Weights of a small transformer language model.
Size: 9 layers, width 384, 6 heads of 64, MLP 1536 GELU, 19.2M parameters.
Training: 403M tokens, 6145 steps.
Each number is 500 + 50 x the weight over its row's rms, rounded and kept within 0 to 999. Layers, rows and columns count from 0. Numbers have three digits each. The size before them is the row's rms in percent of the matrix's.

# layer 2 MLP down (transposed), 1536x384, rms 0.237, rows 506-542, columns 192-383
097:519524482588521511459506509487576502443488408548572555508634384454480440455509515535552499462491513559501520550542547544533559445534413456514494560529513492398481543524482510501535562528518557556494496582544597592570496498478462586461507386536523556467460545564523512523561484483452521480423527521501537446488518405500494513557491564372455495417543453493449545564506400488591484491521443511520516640423547388583456552523592492591478516517543561571520532511451477517466410479418465477535594606494589431532518465467460542448522507452489462425461419397540465511543478461489527505
098:561541522545539423541514576543584496543497492482559444502581431409528511470526510582502480486509414533529531527519491485474481498501549482502463473474455534517552451535537492464532544462463429510480567492468477461533445516538538430437582468495410523375520462620519546563445438409502516422516517465419521541496422482554563494510520509594441474482504506501461508536536448446470526494493501399432485487465471468416476469568455548465434530446494413468517447440478499484460388451444470452566563476487599508503459513575534434547549512495437521456469525504519524468466449494434561506
091:477557459417406519489506467429526462542528492539448510601501509454472559456480446416473446485496489496437472527511525464451425476506486552492473433591478447457426477614525421487449494432481493445483542536510515482510544565441397513519552555498422487497474450609483539465549572566549457544521544500436398489485440456511416575438485444392575468568538450474502548471516468452382530485537451450570466518395469538461437564516443518417549423502645547631457474406482500497553484501454466524455533467440437549486493430464572488465502451564473472454533551402527480482520498462501510465
098:575474375591306545477507615435550470550526482511452557553480457511492553548598418521505483520533540466543598518444523403594510524481467596538549588516537600453478581531493445500439531536490548529577571502582495506528528474436533512461465565427521521510478509472497474503535509465498523496491580528534472432501431505455565528566447578490552544524495569499488466526590445522509537494460482431481584576527397483494522442408609483508531519497469556482488504458474540521398581526462451578506518467460459526419547550413473521469389424573657401558565552427479525483435518562560404483
094:466448591491477532533507518598507578458497481516453487492494484585585457526504493558453528455507498462441505542409452434473441520458564524543513468389451452530467457457514568563453596497499546408441518598414416594523470514573508515531522501524517529470514418495416570446594454542485575489396429519427500539522449499500601592515484442515559498423537473518541445500577473470598481414456545568463432411496534496449562457502586516470528551520504435534497516534511472473437563520492485494460530571517423435460437475479497596555546440516491537522492459435511513448492472504549528542
105:453546492517560455396506484426451542452456516564463512558489493479510479578541554502432575414506464566562519526540527477527529503469584456503543438609483543471484499489446623503440528500528613492608516444494514494449520487520503506502541477531446578487528445569427457485548464466500458537461498515547513488392489572447589525448432472576521518463532553482539588525380526559426456559481428551415473424546508448479528517440516516502534518476468489519585520452446369545539519449532507506538482457506552490399495509503464548573517418517464560545443441601567530527485442471431492481
104:463455461415567374493452455478548445512514398478449546363499438488519461506505478486484552476537395453513431468513494519518489454420533449505535407452499468445493529551515510495539499456493474474530464503440535413550468550573503468581475395592420410469448471576505499442605467504534493500487498524563517575562555558461519483542536542500461510480463436425537558533521516492580519496491530499427526583440529520478511552542486465479542574469544571596510528471522557459440502503494581501503594418461505439468504479519472556523499490491464444454436575500492510468559466541491604512
088:589515449530433512425571493580573576465556511509538442633545434509526439603425568496431542610552481490445549493560508481505543438477476473478391600547565494449499542515426543518414533516492552534549482456466517429444568541521510565491589565532534508539551529662615515578504554507461511425440499542559491406455540445415482472436490461433500378626525467479500491444466522536499455468530556539553532493550501495466416610594413488459533552500555485497471509488491426532526507515460454539397460434480459575495537491451533541500489515611476545565488563451464497529498482467458445540
101:466528442539291455564422543511473507586468461564476597509552497519461567504432455540528527459523472588528415561511488437526490505509495493551639505585529451528404486502516551574421506530495489567551528539515475494567454554491472521529439481562499508490563460514409452498490470551431529563522544458567467501543374452497532508524420457353560542613406451515547456526465425452498482489558509492462542430525462568508479457479546672460468494558547483526573503483501450491568550531442486447424525448562527496496485547677432593493403508493480561421486457513447494438502536546530455495
105:432531546535474519399466484523475489479459556471506676513581499423467541475474472471512453493508528515478517484491488518557569514506418487556451573457560580507506533466498452581403403548478440543489498540460527512557373535560377529529450426366410410544490469442430522456428458455471527477524530520518558497476480474542555537467515419534532596475521510498596468472495611496517397518583415622486551470495502496483483557551486519593500506482550549516477575514530562463562454512454446451571504509504416453549465405450547524445497514535474525462651573379573467482501494567492587552
093:489440468497540498522391503513418634479530511596444560501494505443455560481537438464446421491587512394521471487558403449483482543491486456523525548508517489490478567450470499425519639553513533541555455456493493420398503398547521517465668444542542515543604439631520531586463490526496448441423536466510465460548534532520622502415561469409475522524495473469562536523479516514534520527459502602543442463485499445528626540574421535498493482435442396491555502465531504629552494457580491389603533455527541529515542504493518419419551556487485492445491528516461531545492451451527500500
108:454446535454484587478467480527503531609503450514581471470547507444542474408456499508472464477508556576523537478476593538444513486572523452538599529498467464492484510488447410436455437479437503451478492556411491513423457537455476471583548592451511527595476446431540460525546354516561558469477486543544629633482491457452514472565497567501524546444469554531531525547511419484547515436546591509534436560480552548599512415494506611428481489470528404480494562508404511512493522429518538460556485528570461455586550568433516457517494491453513543454505442608485533499471582483499466486
101:487462506531450545450536458463509511486414522494484573521595443538481514537496416548503501471462588579556598496453471508495627544462482526542615460482515436492464455401436441488439516535465521532490513551467521602431557450499368554530587524441433477512597529469428558472514426486491494595518425573425466489375479433507454383518448477522460505578504488542568507519523535462501410496556428484498405441559530566532505524495472498483394400516370627476494549427481528430477507420518499602414514444462458527537508473488447476477451474535494502448526543449545512483538464434484446537
111:458479499435551502454573454532452463461564452568460433521522493630483476537428532492538547539522507494455492418493455547497475535491585486498456493470509523518550518531481579460522569517482539445555560500435565526553539527557421489547576478549464541494453488452457587510396560441511479533537571406406503560469448420530556529532447570503528455513567526520489457452606550476438523519570458454513457517497432514521509466550581590431519482463532517464501513482469585612467520598523349453457493556456432453546429470495470481485491465552434581471498575499443454469471492486487597598
103:479544520449617399555550491466577498437406519477563472510482469430413516532574433456437487561441543537473538555535471509572521578521452590512480485513477429523569520461481512555568580546490529628530535518482504449507472522566474532521457498513540465485446508573497497539516573472586449545466468523539496562486458425480490468505583572387519547580454441495487454491492477526549598470497474493541519427513503486459470426572482459530500534446465478463662489504486516513536595567415493471409506497604446441506504535394486477512477576546588581468483543454497420503538479515493512529
107:400545454530436484516463488532454386466559635518464475483512479504575475471502546472518447427447478532594605494498523444517550457487647532460553471478424584494492485579495411505584490480596530462503520469470536479614502456451541533492450523395607438450536525546563489556548463502368514565487441451525425474538451541502515521426460532623425532450478498480538510521516505536520439512531565454482556532491528463505526536516513469545525485497470519575493466623565614472474422539441541442404457481491526526514511488587413476526468471405691493468482474481545543460435514470508476475
096:491506494520537539512467510535477524562473486449428520524457522495452537484487501404574434526520576529466511416494454465460567464494513469443576467548508504504575519513528484494405452486501500542518523502476491470507423435447484480618488468472506462609543489486443480425593491567455445378525502509560401506536566411425574496466520493487535590553481506380429532503528524383448479642518434541526513511538492559489446539505417464626481533537485489522563513465559475591542481528521599470473550531488467510556500577420467464496490468565425609546543535507451525499396516466575520488
102:550509497546529532529475488553505494453471570538439531558410394502540577513550421508435477532415577513482463525489507565483484492533588537549506472484491417491537485454408446470432516555468514470534524499511453576479469454447537538474550514464552484525473496519474419407541483523445595533482401564469509396515572495574452556632520451551545458529533544415520473496500534385436408450544449531485453498447428484449565507571436447493550464410386493467465473531470598556584410530521537482436541470520529445464522504551444548513536568578439528531486547566373419462501538409467515515
101:457445507427498458505445555447441552578520426474472496491614463506473425511456557548457522571565536502539506464508427512474489483398493528435573404543477486443469441494613550505475643563529547493544437563498428544441513556435421530477476514516469466483457531553491555498571554461371494535487509544411588456543389473450464499531530399561526453468510460437547505526425634563483512501475427501464468453437468526561391540553554591478417512529582485577521499515530495477524553434572538481460445445461514471544496549517455544598370553436446480492563429463488482473446462456593541519
105:490624602496525535538517561521518457448545472499514519553524485474478430441466550451520481515561439484507474431440482572479497478373450478511567486510530432472500542483509493510408455576568469528517460454475539513532471537568494457600535525360485512479484528586503543512451496594480463447489462474451562597506545561522513494424512488408517585431431469555485532568453511531468568485497508527512430419465457516496446479556508569509488473464541523529530484590513527551464491494497477564501494498540551487340508538564543503445430526479417469498503504473575553490521553508427430481
099:492511565497547478431503484594540550518455501452447496569502510561568544465565454581474496474481480437638486507557496592429538501481491573487464528592411403519490485462540499518446429516559429531551537482545490511648496458494529557475476426502426528482518508477533560541492458540463477441555483423489509443600488539460512527532534476582468590453497535525508513451496572472404506497538462608443486532432520527549601544530544505516601458578409511488421518442534541492497401484539506584516525460524494576523482551505436456497552584427556475488596463507529560530573434493554420480
111:501441467612427476603474466489565477489445542512502486577482477459607488481613559479599571553511512504502447505443525501518518511518467511456463561491499512467538495444520514442538464406487481464445526544479484549580514498481411524500522520483407627515531479477459469508495403490562541482533449471461553596431498394471447504483434502481472520511469529549394534573487451551551458478491445461525484557508570577518434469510427405491611529554455470437550579619543519528509475446629557409581450444430481336530593539514515541510527590416570525513502458433462612496558475446522463410
106:497585497590453500433611381519478567373569506490490535509495509484490543449530521441434560422464466520568567487521440539510512494572498437562513559458498546529450483613483457548426483532458533484457449470522487455425431436500422493470473480506490565574552576439521480489469480440507482487456505584492555415532497513551557552428559451463543499621458509539409454396407543533418463495447477416539505503462561484360534520497566481585507524467502498557554563524510515444500484448469418496557413449403462479581431537569483454489521480480558553482545423537438443516572460489490511552
096:572465481528471469561455488502408484519506454515438490546456458540503549478452521499575507427480516471552456488427565477471534486503474382470597492493454491494538489422567523492472524488677469493474518420513455492496535490527534500452443502510506445535421613496480380542489593561567499605504481458547508480435515483528470551487508498541492466523554513544489478527515497478464458550468578476501588546483576476517547441481557465458512448402534554511442479579630473576567550523495564366530606459492569522452485508421404534534439520538410526507591477505442509498543580482481522540
099:574570534363501514520514506513447523469447551507540538446384469552497473529417458502473454468532469500508543511490412552435557403452552545496448476516550515510487524489603516497450560527527498545518413457477483480491484497490470489447453488434524508447560503511563435489552547563397469492468472565540414597432461491483559489553452368521567588528476438528608524487543467518508464586420439471491530478495432460475543591543436444434590503537546475523538510337496456526552524525490566547510557484516501391505468559540516505539500545456531550543491477543540600440548559399447546583
101:515433483513528520409565509545487452473511453493548444582518486428445510510499586518510497452407482541576463549503502540527495545507607503551426529523474517525532466534436567538549501511533451421449484453519554585571525530485403543460546523470511514549571492454466468503480420507556564426498528511414492447547496528546503559522432624543477463432476492449487391494453535423509569475476444575406563502524589527486438586399439409517421490559518546530563587557552495490386469454451529469601504509418531610453453455610546530516495478452474505387503499537487461487476464533522501500
108:513532604401554484479526548624539528504464572517476429480506537518548648390435496537433495527517493549547503533486525428428544475482534439465514444460488478477559525483531419553529470497557548486498401507480466429509522507533519535487561521503559468344439449559511472454446495494484420508549508499512449555497476510483641517469583366455535493536546509531485611449434524438471615545560558505457453487507513574450583554492515500453581508513473507526405489435493438437434613520539498486459512491509532430526486475471512350460562468526422503596568442556467473499518506554484506503
089:510468454552504464489436576434509418541503480455460539465465456511506492554475457543465491495494551448485500553501546452461379475557512433470518423538499554597427472513508431530432440510517543485429519472559483531446449432543510479484514436505511611469497478532539419401584539489507502547427455427466505448518449529519536511516515436499457620493484507490423473536478507516588508561476594506544489529515541495546554562479562460490519433586500517410473552483552522528534507535607537515492558518487573473453527532538505437494420500428587553501534460455460513517437515480490428555
094:488523595522419428512504513591528471461548531550398340564592537555507490521514503531497497574506494496451551448508416499567493503453477562467427562541522622478498568431529563500545544557471460531476564561522517527498523481478499540559494455463552514508430526546519574500532538527519451512504488488615413450381590493472502585475510452438566492519471512522516496472532461452507421575464586471536500525484372477512439499545513479435529494463499503540449476511459497459484527397542510534547539465499485450480517528590508467497509448481472569477567507530458500460541409578572434550
099:509504512557496455498590560509421478486460509512550524559457507497481520466477519487512439459518559478575453545546569464517464504509493583447511509429429467489490449513567485474527550539442523474577542580467422449598563515446507477538490530534497481561503507521454527545450522561459517445460558457471539483462462524515432412513478474508469649440499461424472470541569567361544490440552624442416605524514524525476473536466527452532442533487476558530558476528462550439520413479404511514586608465566588481521535525526458426478477515495560603443510471561474504499484455534489589461
104:453482504517515531500451499536458481443475571496423478500528447448512561589503539540439401390523570599389507545455415451528414505494544542468451576477543456489379521477542530578534500393448548566512509481494576440439455474533433519516508454504565508523423542473450434507519575486573536481413542554383540392401512507443461503472520418544453471632565471487387396522444515559511423538471443477543477486481437446537408498490530547514505489571470498529517572489487516573609525487500477492467515449438429547524529503500491524448453530486557595545508542453507410505515514498454539421
095:445475429588502499490473485573548616454582533517536503521507462541461523574509521492486445533452491440530547441555529567452575581543486443459575486454462460503502508470498492532483485509454538496616593501549459450488499539560570484575450526530428472514395503435468543485491519458606445497519494504551399503506633486447542498515497560469436433499467445456543494520484574497525543566518526535547436548477413454561545554556527394488583441505555522429498559472623488595522464619441465520430476453497566498507565493506553559535442536512538578447512440472479473501419525500437426531
111:544497474478534547525526431425506587515570562527479424532480508439545603485548559497511506533521522526583553484554560531526470500519570517512598487452423473516420538470347440579384495461508527459431511504476485382490457453533478513554480443445484490474491448521386566466414370522506536575470531516566449430453486549458406439539507527447492524548538517556504512427487474490449456464427509509508507522565523570389539484487506516466563508500446489473487505440550484488451519491597476544358509450548479553494476406380471511547583501491451468560424523478474515410559548560505512525
092:436505495523461547513382567429456484492467538604457519523412454476515495421443451561408533638572575536474536486478534463545485550479470444534517514525477553473550469506487563469446505423487475504488586527429479542513569443486518532520526525527542499494519529533553507481495402549551547449514527536429460498553573547428444586507480498508377482420464473587457496613472505450478504429518520492522429522365516508501466578517499393559514462453452583538517483498481430499477479517522556469519487583503482510506531528470426548494564497399560531524529476417530523521514485428547453448
089:482449492495421576527485491520576511487573384532516452491481479500523488531515491527433574440425462473391542489418402509405482509518516467510464515530535564470468527486440501530491510567535431554472475513447468457564471448536464543581539534554578408539488578407530491441453424482567532540510539502521481484496448494495504478540534495495540510474545589511448408534568488522471412459415451443474385466535551552525517496516483425554535447482499565513467488506470605523542498489554595471473494435501432577453472493486449415494648519482479507484435543528469514429430500501543438539
114:471450565561372448452487572486673479478543465527578488471481568417468429456520492455547556444514489504543470501522596489562493483513465502482496494517448492527460524541463538506492562472489407446490506464470598540480473420481493402504552470492500536513440511513493489533521473569471473498483555469538452474474470578583515541517481419556547548482417604484400509534426539489429611501563486477510412513434420440440418501521503505466506484543513591456511496521447584511499451531571504488484529441452520404531462552404528409518545490575551521390567513551546558550466488484471475505
096:422474568488484509558592524524493424510565405528504516459440549499501483486490460587527519528582521557448485524465571495524442481528512487501439406493509580484475568501412554647438585481398518533491533390529458531539534492552505539534460574551547480569486393565479582524509593487479607470381551503512418421478458457560464445499526379497515432477512520457494615442466485515477557503578521462501509501560524482427532532510500564387407541480464479478532489432524459444637508538530467539473473536478432547487472511560446541519475504471492543458545513495453422538583462516417395546
# layer 2 MLP up, 1536x384, rms 0.149, rows 507-542, columns 192-383
085:493619557537516504540531406457518471459471477519523519480395471533541634560456577486503467593549535460504461529583525631523502480614506524499476455436514486506494523403577483542481459531571472545422436407591597522505586503523520497493523509526439528495455499439472574586512503519492488565506499502445466572507544518485536514506544475497507483442481440505526500549434460491431449500522505486572542402571419492485450471444515556464519556508450552474547490508576571430501493527488428562565425489550536508455500525462503447415430483447485476571515336490508466397457551540450485501
100:460474467418537532469559524402604411477508484604527502494479502480543483460575407563548446474668549435379488565514475465454523539529492426576492480560507560436520596474546501499520423548581496555427437516589464486411523452385402436528560592598525476418496405456550532484419579452541539498433505555414520477559511448448469513503433497537515543455461424456534498444456491401474488490546482473537544506514483483402530521449525511530446439544542517482468497457560487357446437523498480497509487445472583456552414479571500613508508407546552522394410501478473516524516528442471485506
090:467556534511539533449555528553486427600508590447497435503466524456508508527471468507492491448514501522543516490565514560444432449516507528407532468537527542481587476570510421533538413466492494541480549513500512592481555442460506499561546527539540445499374524531588497462432480461525480513513468495437577440537566551497529562550453524527463490570607477508465557515441550495455577446437483587524472546508581493560437467454484535496439480485515458469429441482549453444464543468501507449416511461652471506442531451410531552485495440444515475493483537561490469497612490379467508524
094:571536461508510561437469482508394464557493360531420558490416524505490468454568522418547519444477524518501498455496428447550472471469495466608463525479477532584604436525502486534444535489489489491460474472501499456532543502491410490355529490428506535437509554451556480509497492492507486475506529500496547544522542351492445587496463487503447543511497542530504537490505504493520468568468484490514576547505514500455481498525393458512428481505556570425517456492448564506538533552503524591402459549460496607460609550478487430398476480494500450537504471457442516558544534394535492566
103:512482575465457474480510503519515535430505489561475463547451525541472496474488454520518514514495535489469528518524605500568502494462447496474463481592505513466444454446506504561496564542521479524487518452508495470536459490459462550477561606585420449475563447502482449431492515567438460524499445507460492450521418528557456526461542567479438519532489458514490504449507514499389592510479487483534471511628555519524483475489450502516542516463561434422528437604453487481530550520496526472614480502437513548506558517491421500600364469460536519513520570520479563483479612494539509482
093:472491551524496490448546511473443446459502572434620634548406632509501559522427499437464496556521562411479428583430591614476439578502506528513454491495561495614457452451523500512477480466547447474566578482460505526437450489534469476511467480431491490424551482491474506542593513483499453525441541495454556470467485419430546486544511573514478545568524463486561566510416635514535460542468496453479471510452522466524491490492472402527542470480448516517487509627469414579460490462521448464511522587547611444488567564533538525512463592504545410473428413530463452465525527474414577564
101:493422550502524559430512547530499446509519504481450481536494483576572468505450486479448451418556463536429523439469474517460532472574572507519595493477342430569517481534552526472512460448475430493460452500453480543486467533517427424541455464553478493531436512460476593469527463464531469500473441468490495458524503527489541444538520605521397602473506541557496541461491541495497522421556400471456488507532608468545512480446576506547523457537455461515538470486529442544410502475471533502553440468487524308524491577466576537522480522518440476598453387467495552474572474452573468506
088:600456453465543588558560448464535509424508438550558507548454569503499539459511542467457392538537498426550535512445472429441522457530489459382504463487497569553432458546508520495524560449417473414498569463435487492465566463474513456455532536535568470492485492581549515501400612524419501424479528551391565516547412481408503543548585426509474486518518555567471585488527541444514448516556413437547490508470537507549491598516507535467517509476551518409623455373453564440577387461436535478426495530537474525510430476569506519518425450482480515468576541519469423560603559465577486529
097:456531446512547575556471459519470499475516360454456576525498579492536470474482635507571443584481449518455540473438467491538598424443496577509471545490497512441516466452476448463465445487598534474410495460575508529492506466490585506492437496566424562534440459510486471540535455488479492458465599527534553517455542526516482432511473461430502451541450584443524420462464541564504460451525461546496484540451350514517496463518518439505549596504465586458522484489539552489500457563518508540536553608508489494472450471490592525491444515465426488520436470545442538427504552633550405557
105:560454557497456413568440455513470470525593532485503439526519565655484447592504506552552530498567448352462492580488495491493453477486587460498366514533523426510533492433590538569492539453508439478536399449503525517473538384453349469510464552550504512465462471400491576554544500409511460546453534529477454536508486524450379562505505482478527482480546554536563470477493495464442517500529567498438558435586491451482482491416464524532526502490489523418501478590491466502436523506608482469473527507529550467445457663511557514419431496453536412523517470454415476485546476484542491546
104:617400571479531521422480587440514497486470461477544488573464503398503502496465593424601453475483411469554544512419454510428567464514603501570474453531578493484508454484456571455381485451376529547412536511417451506476552530568551449493522474552528510488496478488482436605493484513548471525547428434472528577433504543463500424525502507493622530422577498463552434513491520641470460541494543489482473471536505489538557538528468596460535582394523544502544469406477539486498465486470464480451511396531628382568496523493621592521451511474521517537461491527548485553392571491516500466
099:533576532473554575460531461512440471560535506469470443509460547527442482523514457531418447514444524379553411476474489479461453485552460548520433476485584477480459580409487477476474556521548537515464527492501561476474498448524464483488578542491467551457526598496544441546513562493442524468424533559576454565560519579480470513519488559464532456447458562559486493467408441566491482532499624505479465457453523448449535506483512383525593477393544408511414569484459570514522596602505475432540460429545469528559505491543547428528421451573484401564526430499500449494460633461487535515
102:572492471443480547514534507487527427503501510436532449577581540511541568525575569558525574538470559516501492389530509478543557463495504535514496520587585458470601482480480506422465534456592560426524514423426545517469445539511479542497523571437459566480524588427395481546493560446554484480460664495489470560434514422493538541541506520500576520529499544517473550486589613468496530530567448484508505498548492483587577485549427589475534478483427385498491461491419520623492551500577455529474548569522511444530423517526492499489561465464496491468468592587423481453505445494469544529
098:530410570594576495459490431558408523488496513517507554518475491571475515498449537510535516537421505506554413569515437410464418479612467473451562456502483508633504529591523527505407456468453455478545482575487458516513430424381481481501505456498456486502529425416511521509478428526587518508462589472434459541451502568433436494534502498550477532440500407521543570459539598541451520488536509543453496469502474559467512453513473539479538475636455447433527413535440489520539537450457530455619474653504502527505496460467505542390539533558534560412524476597494523506459585616471458597
126:466527496519505588439434484448583536457400611559471556564423493577594452489611563550589447459521488546551510516477471549543483441548506499572574518582404519511508484517565511487487471521530592409488556539477558411553457543526530522484535513451522520456565491561493462457527558503553493521505421559512576541499549520423533474483503591523466458450531523535434456462535406446546481490503478535504498485523470514437512452485574467575518455489441561540504526544428526492553506505516554511559533346521616527527565491640560479562556494544476493455436494457518445536540545505522560394
100:497490509488547498528497658520540496491444450485506471464465468554525537562519449521556575511559541545618470580517599496476515416475592622526425416516477497493541478528498459553563438484519492525423502459547466457527543469435476502527486504523472455565505460496586416498458546464456453529470546442501420495470525447432445513532450540494519480493518505451521474476487503444446595535463560463461572425535547467529445583489529502533530470469516520545467523413513463513630454486487502487502398517502391546447497469506501421487579486571479499538501522468559520510441476479510533531
100:498441456547515486548483533524552419459515388495446477493520506538574458519529514507516514492565455449473491581412546512470485463557470487455481510501519498498448449652527527474459444438412480447446649449388389526570500444498538429510488481450369539483491429431514461538480527495521427530556542389484512535544411488505519483483583496540445508454446414501557483432533548426505524470507457424519557520416485448513337531491511548491507526501445487596479459483509537560503488563481494481515517502454558526527414525482570467538492518488578459499592521555537545479555468609467455484
096:583476472532573550530483480547516572432519499497527519500517445434551522555514500418520440557427484477521468546466535546448426540580510517477496516533496579470439532457478437570461449450505477563478573546460501500510481430491463515470535436522523517546395498512547468522424418468436531572502524536498478592461474466557434471501445483443534428479546507540494593531575516458465501357538481632597530479396541447448541535507489493412533492452446487468456561476450484499386413491499420442432546572531474494549539524417514497434445513476495584439530420476468541463453494547546505514
098:454454415539536495509488497492559473516418545540520480526571555461543469411463513570604510503460420461468454624453448511582589577492520550403511531530559557607539467571490542546450523428475471541456486490517511512538542465603510551488523443496399543529514498425513499621545488491503454582541569398533500385483511524481432481535499462429454462469543521416467400416510553509628514457516492527485595478525481563465473558518435545399368401482449495478498521424470448410535501460503560466533449558535514450591481517447516470507492436534476569544407546483451499535494469472477574571
090:444506453418462617620422460507441444438418494501459580543466574584517472490482456617621485513542458494486436499541578481525523480653535512517553440577573432563474479503387377501481525534497452499436514448539576467511538578470430500458467442532557619560465439534526539493510560530444613490584451495517487511488445476423424525492493482475514514510500518376478581430536528538401428533487551505585470508461499451502573542454501534580459412451491487474527516522538405468514586443464514429405602549531574538532503515521526491467456476495489481470477538539497419576485472582506533444
120:508468573558443505419486584483481537513507404540392511460492566599485535486394527426509473555521448529532520555540546531532439483491529492446563570541484558564504575498545546573460515424420453493571589457460472473520539476425544482526538498535470517520549506478493384599441495475558388523414539479491483442503454482505489505472482442479573437525575510460453528463514550493527451545493551538467479532519484509507551591500505542483430500503508540422557526582455530447522540454430476568520495493433579533511545494451478550469367383474535516486514619446436417513419549479497558505
096:502558565555512464442578437485574518474417537518462535500570563520525542510539560468517453480451502529409498419479614649473450553479455535442501473481471563523506592510479438496589516434492398565501468418428498488471497460564501511446451455589443577435513560493470436427470421502528446452506543433523563448523418602465436430525529463549479525580540518549479424518439453488571487586577548493456545488554598445494567554530520500547467527583502502535569380598461474499517496500476458483524509557469500585539447518499459509505539578548556500549478487462497497527489508451567555512
097:537509609509494393464473588517467573525430486519548528428428485499495451530550446606545574534478446520496505526589487532483539435433403570489518580543571547467393513468523468556641426506469467542569501534561526518497499481476517471497552533585466479532566482535549504620537503421434561556456489467353498503448511546502589376480516539545491541553448500459494537523530502471629503446487510550499480524508464507476471559408446509435497576583447473524472506482503525502532470434467403516483521488455392422526376489388478431499529422535479505437441492413450418540452486438506452512
096:528422524468558570494451498453441572482571485459549411474565518483581420493422573449448437411494530551568437517448425567558586540510476417546510518431580576519511529502514497608510495487492502379426503398445453468522531433556573444450507526492602447465463464474417501509514529530511550480520500535487466553542497476592604490471492549463510522547433455510518494582581442481546481506575506497515605510515610468587489563508515513486414466483535411504561601524502462475397540543593489564528583552442530482506538510503550501552499430554497531464535603527530524554413567394489578462
096:498505536565450468497452495507548521389437497525496491582477475473505415545425460468531492588596512496523556416491480499537486491528521503511584501503526509597521600417552608546523553520446507531555608458539561470459599431558471522560432489489521586568446483548529485399536529559477415533486472414505471570446505565507469493514521448549564428571474532446526564469465533552530533457521472565547468475500439499543544416455509531382558448556461483457395471494448499511530385511502452515488508481509563456539480544545427502481578579486558534528521434442557572531492476460449512566
114:408451466572528582528465434445498509481463522475474435355527537467494515449398538569502457501509461492524545641513517491471607522456520562533507491472462451467430551495589478506518445486406501466371518546426457514446484492469422453408479524518525603501459456541470537487440392481465585491475587471484425416556511577543544515562496523417494537513565482509529473521549502527559554512558541445458475480432425575548462592452494405574505396492444473510478511486546470470414589598557471469488503431473506576511536456451480504558471444434582528506620544536458470505416546549427496530
089:467463501468410575475617586450537553544578521505508496539504560609565510471447462520411506500506484447505528504488517583501475428552502465489499492397600527493477537494477468574520436424521477395486510549499532461557547484582410457508516516541495516478452455430445455515512522521472419511491489367444477431568419459501457532607467539526575453514420557404461526424505478483512490558518509532462456506454450485504540457543494491495475455529534495438502473510505469435474516595547430571429527458447508477474567463524488470480446529410482560516504517453401464491386504516511557575
097:487526517531496457576504480514396521466479537427520517497482513557570461488499568482476544525449437561457456599555405504499562501455500547544561431481500523406493530439518514495486490483417524504493500569491579525486467377436514402441546564534463514551587532452570497520515497484545508524455465500558490587481493550505538499552554495543480562486402492467545406540511479555635490550552374535427518522431449384384517448491504520486448434495460502439523373470488456472435474479394527480522614525453471456472422403473470589538539449508531519489538521581464507507497569473567485516
098:394446461470521508501496497505564499410538557454446467525554477526515406518416554530495481438529417447440616475444524624469417496568488447563535560465518485506567546440448544544491551515566472548501438476475607477508492401408559549510458495552485531486423436552515469465602628508554450534441440496423484492567436488508485557523507463513500518557490475494383445500498494483511486524440505403646490423515425519463560556432563517479518588525472463523453505484502467472482562641507522497488527515491558493632507422550477532505525467588491476444479553493457454451480449458471507577
100:516459506466480499522491520529535439517593481586457483493476538483479506544505509434438509483561487521531434497469498552538506481546514469494501483522558491462504450617433389554485397535527512454432430551583562538570462552508458606525527449444484484556524511569468544457507503521531562510475433468442493531432452461494482499499457579523497481540493571499495445468478485534525577452498598512488534518449555516440449451498518409470455504490474479572498410528473435519469633590534423466507552529455500333523604539598456471524415466499455460456465456533530411438509509490504514547
104:530541506468446410470394511433469494492477573486515423517422462453540451471546445460539474396487413529471442493410471524476493546551451522497329567522577502524474440451474504525474485569616470496490492544513412513515516441419332456406521492568443494558515521485492479499564501434448506566523481552454453527559449436625460548604481569453585599496480502465535433474461482592456617450505538564441474493506581492426489500452542561547567500463531481481438497497423516498465590550508472503573555475524527501412577498494461553511496493521598465577494426578515470515517533555536529572
117:497491416524415394538500546498555508464545555510473443441466541512438607413410496566505537430523407501544485483406537426410571563549451517506506492570472514643537676431449494549471412495571456532468541516434487586508551577512503526481469638531550499536483496568482429516523543559476480425476493577463549433499549441538510444675448565522385482528479561594574447506491493508516501418490400437533501439513440491522490521510496505482480451438483560502592352492552468552459450517447422448486495474473538444556504463547442491561559492533517455555533468466526486486494436495551414503
100:535593499495520541391468476464453555549535423538461591489494452565519495532549389527552552541583393579552506449528457500509481438487464510551515398539595445501528443433483410396491538479513436459436500569460609464432532495401346565530478505534507460450482460570522506571469518439572533470543456489552561437523435552563483597581501517462536498503520500485527457508475555574520552458574442473464450532518478570510461403528531554520453494536451560474444521449601441465437465456479393563518601621499480515549486445503507418496415541556545509523659511552435496463489486593402576529
090:463501548483584481572458517470514566489431486616476509542503519534473487434556534513538431496549622477512383583563493553556482473488479502524501469536440530383506493436526524526510484568530542540477475507438562529465518493473441545521476458558605534542444450585538563473488506438522440521444457532526584519458553523406574494490526510500583453495457499551523543437494561505576521481524442477488619488485483531500527546409501520490470478567460528476438519465383429459468475540362530534543543555576546558463481481388550587510426496511547516472441491515530476398434489420552467431
101:465548480473510594537507483437458481530507553597392605555508575516456484530509453365495433535420482439460449515507495530493506484554498526413594487477621516384601517563555614465554521377548556554468518450587511497580436530473545464492477498519526537478475549494580553476492469523597511584471617521503517589401508471469603466495519496510394537524548494382506511501382531509446481425545522472613497557486523570555572483437502520503388535480536568555486439504442476500560557502500452543458432623467404496471536526511541523462460494543452513502517515470550488500416463529523459502
084:450487461571414488483482590431479453591465522490436541545471546638537437461413475464435541496555597572522414566497560588519481460495466559491462412560517592468481477538485539503463453452478448471479516518595482547579521579558574516534537502495566477530519494422579452567467539504542615551422570482494489579472477502411490552578534535458461462442517475496468524452425413544446529581505463473514514405479466579521440461500495529486467482478480446520480532531477460449508638500586488562492522494563504498437557504481513356529478512433481474458384442565488566540529534392499460468